Weights of a small transformer language model: no biases in attention or MLP.
Each number is 500 + 40 x the weight over its row's rms, rounded and kept within 0 to 999. Layers, rows and columns count from 0. Numbers have three digits each. The size before them is the row's rms in percent of the matrix's.

# layer 4 MLP down (transposed), 320x128, rms 0.0561, rows 223-239, columns 0-127
098:451493538569546529509465501517434486490449573429548491464505451518473456507519533540456521509502447487461525495534524520442505552474443513478415494494498470497482534526519528469530538457582511467431526464486404460517539459493523464483491556515532431544530525521541515462556466496502527482578531468483496559607484421528467467453522470566491528457481490476546544463527456592581484499440
097:492510430557522500491514547490514476450514536366468460544517501519464469521545474458502432540547526489471497519488532468489419413482472487489455534547477506490512428502496540566514582524522558519488400419616440493469536479494489562537468520514480507506447494557466548528495564455457488461470503435480510576541485444538437530492479506549466495545451477514515525512526543522479478502520
098:502490526544478424481477501554414499494508494427451427602484510498548537526465524510541548383532535457496498478448541510431496523451461432467466518455494465484485493495477430507507474500475451485414451496553440485499514508552474506506517502517510488475553417519512490488504519428430528556472545453488494533571449528488488476515470494563408579486479446463462504511577493496526541469518
098:520462453570470542518475561573435519530471515524469518492532556494508483518508525476527549523485457443511520556455434476537468492546441531494471413543464497448489537532485545465488541459466501572543498494463365580464489470562459511482565546475533499521470494529510496579510478541464515498497520529499500496542448539468508516415564526481508510525547491475566553473391445521565511487528
101:497489505429474471456439433474517465467520538568563546502470491555556511508512512439534477497482432540483497549493491536564479487487520486491472494564493481501516489461531461549472519472518524512478510508429577475502537484504491433504467526455524460589498511521562513520459527497483507469435453520534426555543514545617486462380457438488492503459457457545457504586527486440473530443567
104:448533423470540426507459452456449480471539492483513515494499547511567517447499542467514452459478478533472474486463515490457530488470521545473521547486519476451557632457467495486484536542490466489480532573543460543513503477514487498498527538492432483477555454495544525491517452521518500412482518468424490560531561400510463515415544441487522482465492497541511465479602462588570497519481
098:583543456529447541484572470528502514461527475572424480551471539526463532514450491418510531487469503614530450558481494480506536417441529474536561527505511530490511475528529542453521532513526552527542489513549574459445550470459586512471460488537518496493479491439438581546468512516456501490490561499471430545516504523525584550557440550515506513519532516515518493442517553474518487505534
099:458452455501437506537510572545531497492442466457573492442543481452532445507453501576466513506462490416477557514521524483463491524514528480494509532533464496457396487426538498528486471509445507533492476467562436566507525519520537530458438553572494470477510523470500488426479454476515523465512494469425499567500581539461420489523524456466544495482502480541454604459534493538541523447456
102:486457490433505504499525449478485451488527509540532460469451485450456575449479557501614522531528457453528503459465487474432556519480528512435545489499513500495442514446504429494590542513527486474532513519542520466558506482486512537519474526451483524431503567535530497466496515456535437362531519538459423543533492506500494467447509560553552522442487461493420481448527491477568494508543
096:486494491589389456523510495483535551420468492489563483445437547438485495482465538434549516548513450499488576472509518517505483549558520486558479543500489524484519517510507544592398505491508466475548427492577499532569497515519426490519503489499555518435501522474533535508494520431543457478485499524487486427582555562452526503523478507494542461465540506482448489438540504560560524509495
104:530531545512539470539489507496488528489522526462519564457450500450515500427516498504467494559483478475542435488493514485656511557558544505550504527529500507536536504470492534435500514482513485464518489554462502495548501473459482481487530529536537515422566526492468463503452447536547610524422535482433494447435506529537570472547541488490575531470581513478565540495460472515475478535411
098:518520429471566502505511509575524551538465476407487490447521509496478461523492471566494585477497477446464508534525545502407417511503410533523455498520526450562485471566505526522524565489488408464472522530451456463539587505559507494513502473496549439537505479473535495493535529450557527506555501463501519511419468443502460436458449455460475508546486485504453522507496479450500593509464
102:511540466520497471492528469561490461511484538429484457556503534549575492561453400450497508554501582476474454455465573495426572497491515505453475427452490481545491434518563492465459493513470473510474523480559543555558539447522533532470557459489475526520497468534513530485462473507510464450463480528534478531532539491442498482594471532626526506546468452454468518529553501531463463517537
104:533542472443457446476543434456415510535519513524450465488436415483449517501522520490526460468461492465432492508482526470440490436546513507456481570545544419539460538478425492463495533462526537487603507460497494526500513491479445503427503491510535514575424506529489555399483473500557511488520506443496506481472457471476494489448509563465428431493519550465501509525517522452540561456546
100:449467509511495578498495498485515515488514555475555461550438580459500481552523484402458546558526510468523500533483463500657548501536498474482501498448563441440568576488520505539497498513453510540458471482527532517482514505479500492571530553482511450524533480477503582503503432555456518476473489540459505478575536575541455505510503426488523480453549447545541521486466514546541440496493
098:551539549469518577630507508512502551479570516527506525583488545575519469440507395401523593518477598471577506451477523521536540464462545468471446499502497491470470520420448466482512495523580488510534528490502533485502476448450521535508472497493486526477528489484488490451398516519497533475458532495473503481489552527521507474486568530504466523482523511474478460516464537471441498437511
107:491555526463481507424483508409483525534446508574475520529490468515510519534507520503475514429456556531461483456515491428525510482476553425498521433512560528492495517485527424518532426477532426462498470523513443491479448551471558523473482566518511558458493450509469429477420492440520466464543469484427616509522449447510523473526445572492460449564460475448501454485519538512535509505528
# layer 4 MLP gate, 320x128, rms 0.066, rows 224-240, columns 0-127
101:472480488518520455452552523566523484499510475434489592524517524501516452450554558475485553486404493522574499497531489438500551510489474490504485483550485489510487537467553515507480573522436502542476505451438449472507529500524540557457478545513410496514509539548424521485414478481455504449492447449483445581513477498533486471610501546442492569541507523540588540543535485510494446521544
104:449575541500558488457525493527481466465513461496445480491496506540534532492501487525478477481446506557601537530496530493516547495435511478527513457492516469525398482451502460517485536454466496585580474485551519392535476436551414527502512487433570548514526493559421514517518454516457509459496447480409501537540521527509436545513552501519513575455517493538529457501563449495491519485552
098:534503536495491512556467437538462432478553507494542519490469515526499571478474473514531535519457480528462590505491519448438478552494539490416465527464526462541494469491515538482503499472533568507568550499463474494463527460497439475467560522526460525551568476539428490545475537444518601510470501482549405450497492463453452391463497525467489514415481476477520473464477592458510539462458
102:508464446470540426501545528478543437535549486519472481513518427499529583529506493588502474541509435512492424464440513544441529510442486461470503465498493559477481513536520558509506513407431478568516537535574516506473478501501481491469475493552422503494503421515490499474566449530424492486558498527485454493503381448530503538580501475569566503504493543481489553503466497551527514462536
103:574508527478507533592434530512466523521424518518440536450470533488486517552479488493508494469479541476554555453416532476438499510518505477456492552563455465524454511489413479515519429553502452519494501465507474530565499526474525460516544456418467546542519522472497490498544479488522490528419561525569494452483566563499540555491429550569446547528536491466524428503515515501475478587552
105:548450510542515476536546429487487494510595425488501489511484515503478508523508532535483567529533485502482528533494496445462490452500532605514452474548453525576504475455493525534492505481502453505520493468464454518516485432558483478477440589556524455501527531488454544516434511366495584537522564552467533514493445438613550503469415470520527504519519551548499522485478476523523498504491
096:537517444531631474482557455484557570575566463453491428488529475509466487519457528483458496532506437490527507461518501448566522490458555559502489491535536504457444511419525533516429538474484462498450515466430462508531474453477553527504516425477479492513500494434486483498526486524418492470432516503453404542457457509587498528471510502538542470434482491445473503570474462518500482523501
098:455499557567491576476404477575471406553408480499502486466488470576537506458433509496477507437481556524484514452524537562503496485432493424465393554467549477469523519523503484481559500472520579570536506450509521517437518510541458435485468478515471435499531463511511489519516504436555561504480512485493493496561451561477470468511526542536456536505482430508458491537517502476534526483485
098:527502540539567473507570490489491535466525416431461460575469515521536512496495516508427504504420506516552471439493510473484532505518542558477520570533518477522523509478510477531473522508570507510498570495502528494492462506405578551481459547467522513538474566501497534461526492465469593525434448460545416466540478479476483490550564496621484500532521552499470458454528519518553457493413
096:529463598477549480476478513497485529533536481470544493515574489408502466490598463498478485515479397425496528480552427535455487446460493482473496609567505465471460497541542463460520427546515491468480421491487509552432540491551521437503498489516501506482514547538563534482505505569494457529457542454480435458519408481491447477510477529510518514519499498452477423480540536442493516484513
097:458484506493553529533451573460554580465478451511454443491485526536536549478506456595480461441390503472567442471478504523501529466542526494541470506557510484438470513522528479504515543494448485521509545509499560542503464543493499529444527482550539575514477438495499461472549552473521475524496533464505469442502463516531485444576496539472586450508562516483476520448587545457496513398466
105:466479519455490512462544439527417530570550474419526497513436482419479485550569534537418486490505494512461530527507485468485478486514490521471491521533512588498518467444458570476462500470561496466475526517491523489454510492459492598456481473552480468540509508465419468436455446461428495518502566510503501540474465472478527527517518484541504493532524554535459488439564619444497429559527
108:494486446519562513469526508465541583493559454460532490506515481506489508551494644510495469530526463579447518499557485526483544575448488608467493483466494489490497464509551575541484526539507514532443467432461518468515487487541540569488459557464504499490506518480586521430550559578539530465463526493575473496496512467480505440506440477444564538499517510497480524490422530515545461499513
109:446507563524520448466452483578514526526566533502494514443451518517528533536465529501519512424453492586509518473520523484516521470451479535502473559491479501519445480528516436519465564458516489467561455535539369494494547447523482487467469465531472585500520544533471427498464489562513460471507485507560455576480468517520473480554530556555382485569571533510507468466540551481506495470499
093:449405502479435456444500517432405488415463443511546454497531555507499478514515496506478515418554492516441542468538508502563456528478448507603477475508471527508532507505461542420493384582495544519523473471512544576534424452459501513528504511483483532464506467456461492449503454498540523515535511473536457467520511496516501440499451538533466572527483557486464468488489532526516533492437
111:495522441511499452515528530478521513546431493486428519570417415502506531543464537538442465434459522517504479520493468455469427451502524457453522433574531526458496515489419554525463473492528558512420515471470578551475451468493514523491526539504474489472417476459477499441481475574428517509527560542464476555502516499531553502501445476494435489542518526487525537523513460504563547600488
125:516465521587530589479502470521457517486540525461515441475509537512513529509473467492502479520474541516524513448446581495495503538538545496477444571517452477497482415504517472511503545456539461553510455460561489468524540523507444578486506580475477581498541552417522482485546505470539546529498485542550514458544450430508517550556532508578504488476474612520525498429572516552499519514576
# layer 4 MLP up, 320x128, rms 0.0623, rows 224-240, columns 0-127
103:475508516494513511512513447501440500471457509607566499467416452515491519490455480543491525447544510434468522424501487481461477462556536476456559424434507520512461508499482496511610481489470529438546526521520537522565442427477490513557513496448512508545516490448468463471567489499580540489482555557536461512487575545452540508475487479520505476416537471462454473509525507479442468466402
102:543415486513489442590439559458480525523478601527445561470547506530461498547423474463485472478479497442578493497506532474485491541541580484464496567560516485524575495542434514464504466508597501458483459427524486569500525523502560515466505461488509506472539490549515496580529503514501530506563523555553495480517568477453486465455533493505530467468509503464437477546451517489432477539455
098:491506593470521519440464522487506551445593540525527522481510555531441509458544499512513540547451494474482482473485538510447408486497480460467457484512490498575474466461496492547517552429558576463501431454477535466476531458513463490494570485540520548559578481519508423588511545494551507529531498476525469469501482491513463486468536489532531504500475479594450442364473486471491492461486
102:551499471441460481567452511419499460472411513486465486527524529457454494534511515532472483564472544553515432452515407509530528520515495512514605483572420540500530485464490445561438555520557542517534524537464466507534527433528507511502477489548518465602526493529467504498499438425450451527520492525537436500481476457501504481507551519535490487417491495563453517411513511485503516439475
104:607486528489581546502517488482493455520492596510569490410518463471494465520480454505516496481514464548509466501509524484470500493532518532582471532554513483532477490469501428431459517459530544502515540545499523457551563458543583435518519526523470524469480512523470449499515525550490473485492511492447480519559564545424498511472517529479391414511553524468448542565468550484550508441427
104:477478430532444456520551438547529530550536420525447500490505440536446535476478485548475521510568462383480499566549466484464461464500467550489541510521414551507438552486408528488458491478451506552532516486474510512453481508518538532519452536471485470516457438472450557481447470464457548454511563465536500526403491452515489525426525493528568501512529470485533515477454445465479462497477
098:453502544502436517465431630532466486484422494474532525510529465461495502484504492530452466487539560472478525542477505501428440535507475420452506496433454508502505441505516505510647465469542518557577530540540527510498482533512570499467489526514497519481464451470513502446531471482496516508514577428475522483461579466452435445543516485411458472515480498544482523475508502466545481463543
099:458481446511468426469449566548505522515513460496550566509511514479555537498597471531542474472407456515381537490586532491521509518521539499451406485457544530423479492530483541480531493446522576516456522529550468482489460493473477484500461499518478513516535483439517505492444480438515437491472472465553503566480543505477414490483469512527489452540517454471474512569550514498471423450454
095:498489479493546526516517497468529528456504552489540465459498531499570485484562443548469577477476530516506480521542506491486520520573552578509591530570502501567511503539473531505465538509544549456433522538572502444466492441447595482426487482495501499584465547513493505427501536462533523538503437450523489434546581461546458544510505509510454486476503518450413568475535519488556476476555
103:501433492555517488603501471504479447504540483543497540584420454501557451518508499489477548478483488504445477476571456460507501465466568450503526534481552467528571477477482495528460494517512556545481507484567539510529471533563515441472504426471513462485473593450555517456486551452576535567528469504505502470518502454518467464469469539476517603523541520480504491550500505571454487486609
103:521505482576520453480506425480436506523477535455585482503448531499438453497548557451514487532498467468466468554517481517506519542476455504471521538512488528489438477495510572529553516539552518462391484513500511475504499480485554517536478528495449497513478517469504628526446473477442501524455447551430487545425468425508491502495537431537417523439494414489545445591503521498524515525499
098:494526497542574520438494492521453552486422541467479453502486449499553490492484470494494558490529557470480553467514438534478483523535402546428525504588539442572557514480566539470481469418478511403551523446508486527437480407519523469492557546540529477472510497507550484553535505481569487499501493443524487452496512482464462492519472439548508498448463517434483502521559448489485533451434
110:550560497550478516493512454503501492518471477495546515540519523488529526499507491554527493527539493521471540465489535515468483518427536553389518526491469455454441486498543542543474560439472582452495469532525522478518497492562468493446476543437461525408571540516551560530510542495533584515431525482577501549505440575484444468490419526448414573523529433508537493489548494479526464508472
102:447521572521524537467456435487459467473562476492512469473456502565478561471500485508580560484412524474559515514492513503550535437521487495489530500525493508469487494519483553476454581553519525521497460513528432417557498520553471556526541483506467498504527434530404519530502410443566525575583465522490493506506496545548550508517384526526553514475538522508520458543538504482445512543502
094:486500469512529436490479487495548511524503504491490486413486498524491461465534526528487512523558514463433505510510649482495434504559488479477475475515488455520470511469550441527510534457491512444444459602413499469514513446499476501487551516500520500490421418509411472502505522490420451392478507493482549458531538477506513480569504445579473528563536540456506515493528566553512525523446
108:475518546451502463498504540475423448542544497494524473519502521478573554488403442516478489478474558486457573571523522503512470458516566460416417502510497523536511481532505541497506522525530557560556460487506507469541481468415392508504499527494507419542476557545492538533506455519489450467515522499426534555564462540526556494495497467545498487524518482521502412455480479530579524578464
111:526516510493480490518468546515516524586442580506520578399451510456497476464526486468431503536496438459541515421515463505518509507463444515522496479434505507466483523511475496526476474572511505462454469556470473512545487538476455495466498482502504478460503520459465405484565420510438567511533554472493549478493483458497502430446529527509529490535500496450562372564577557448490540520465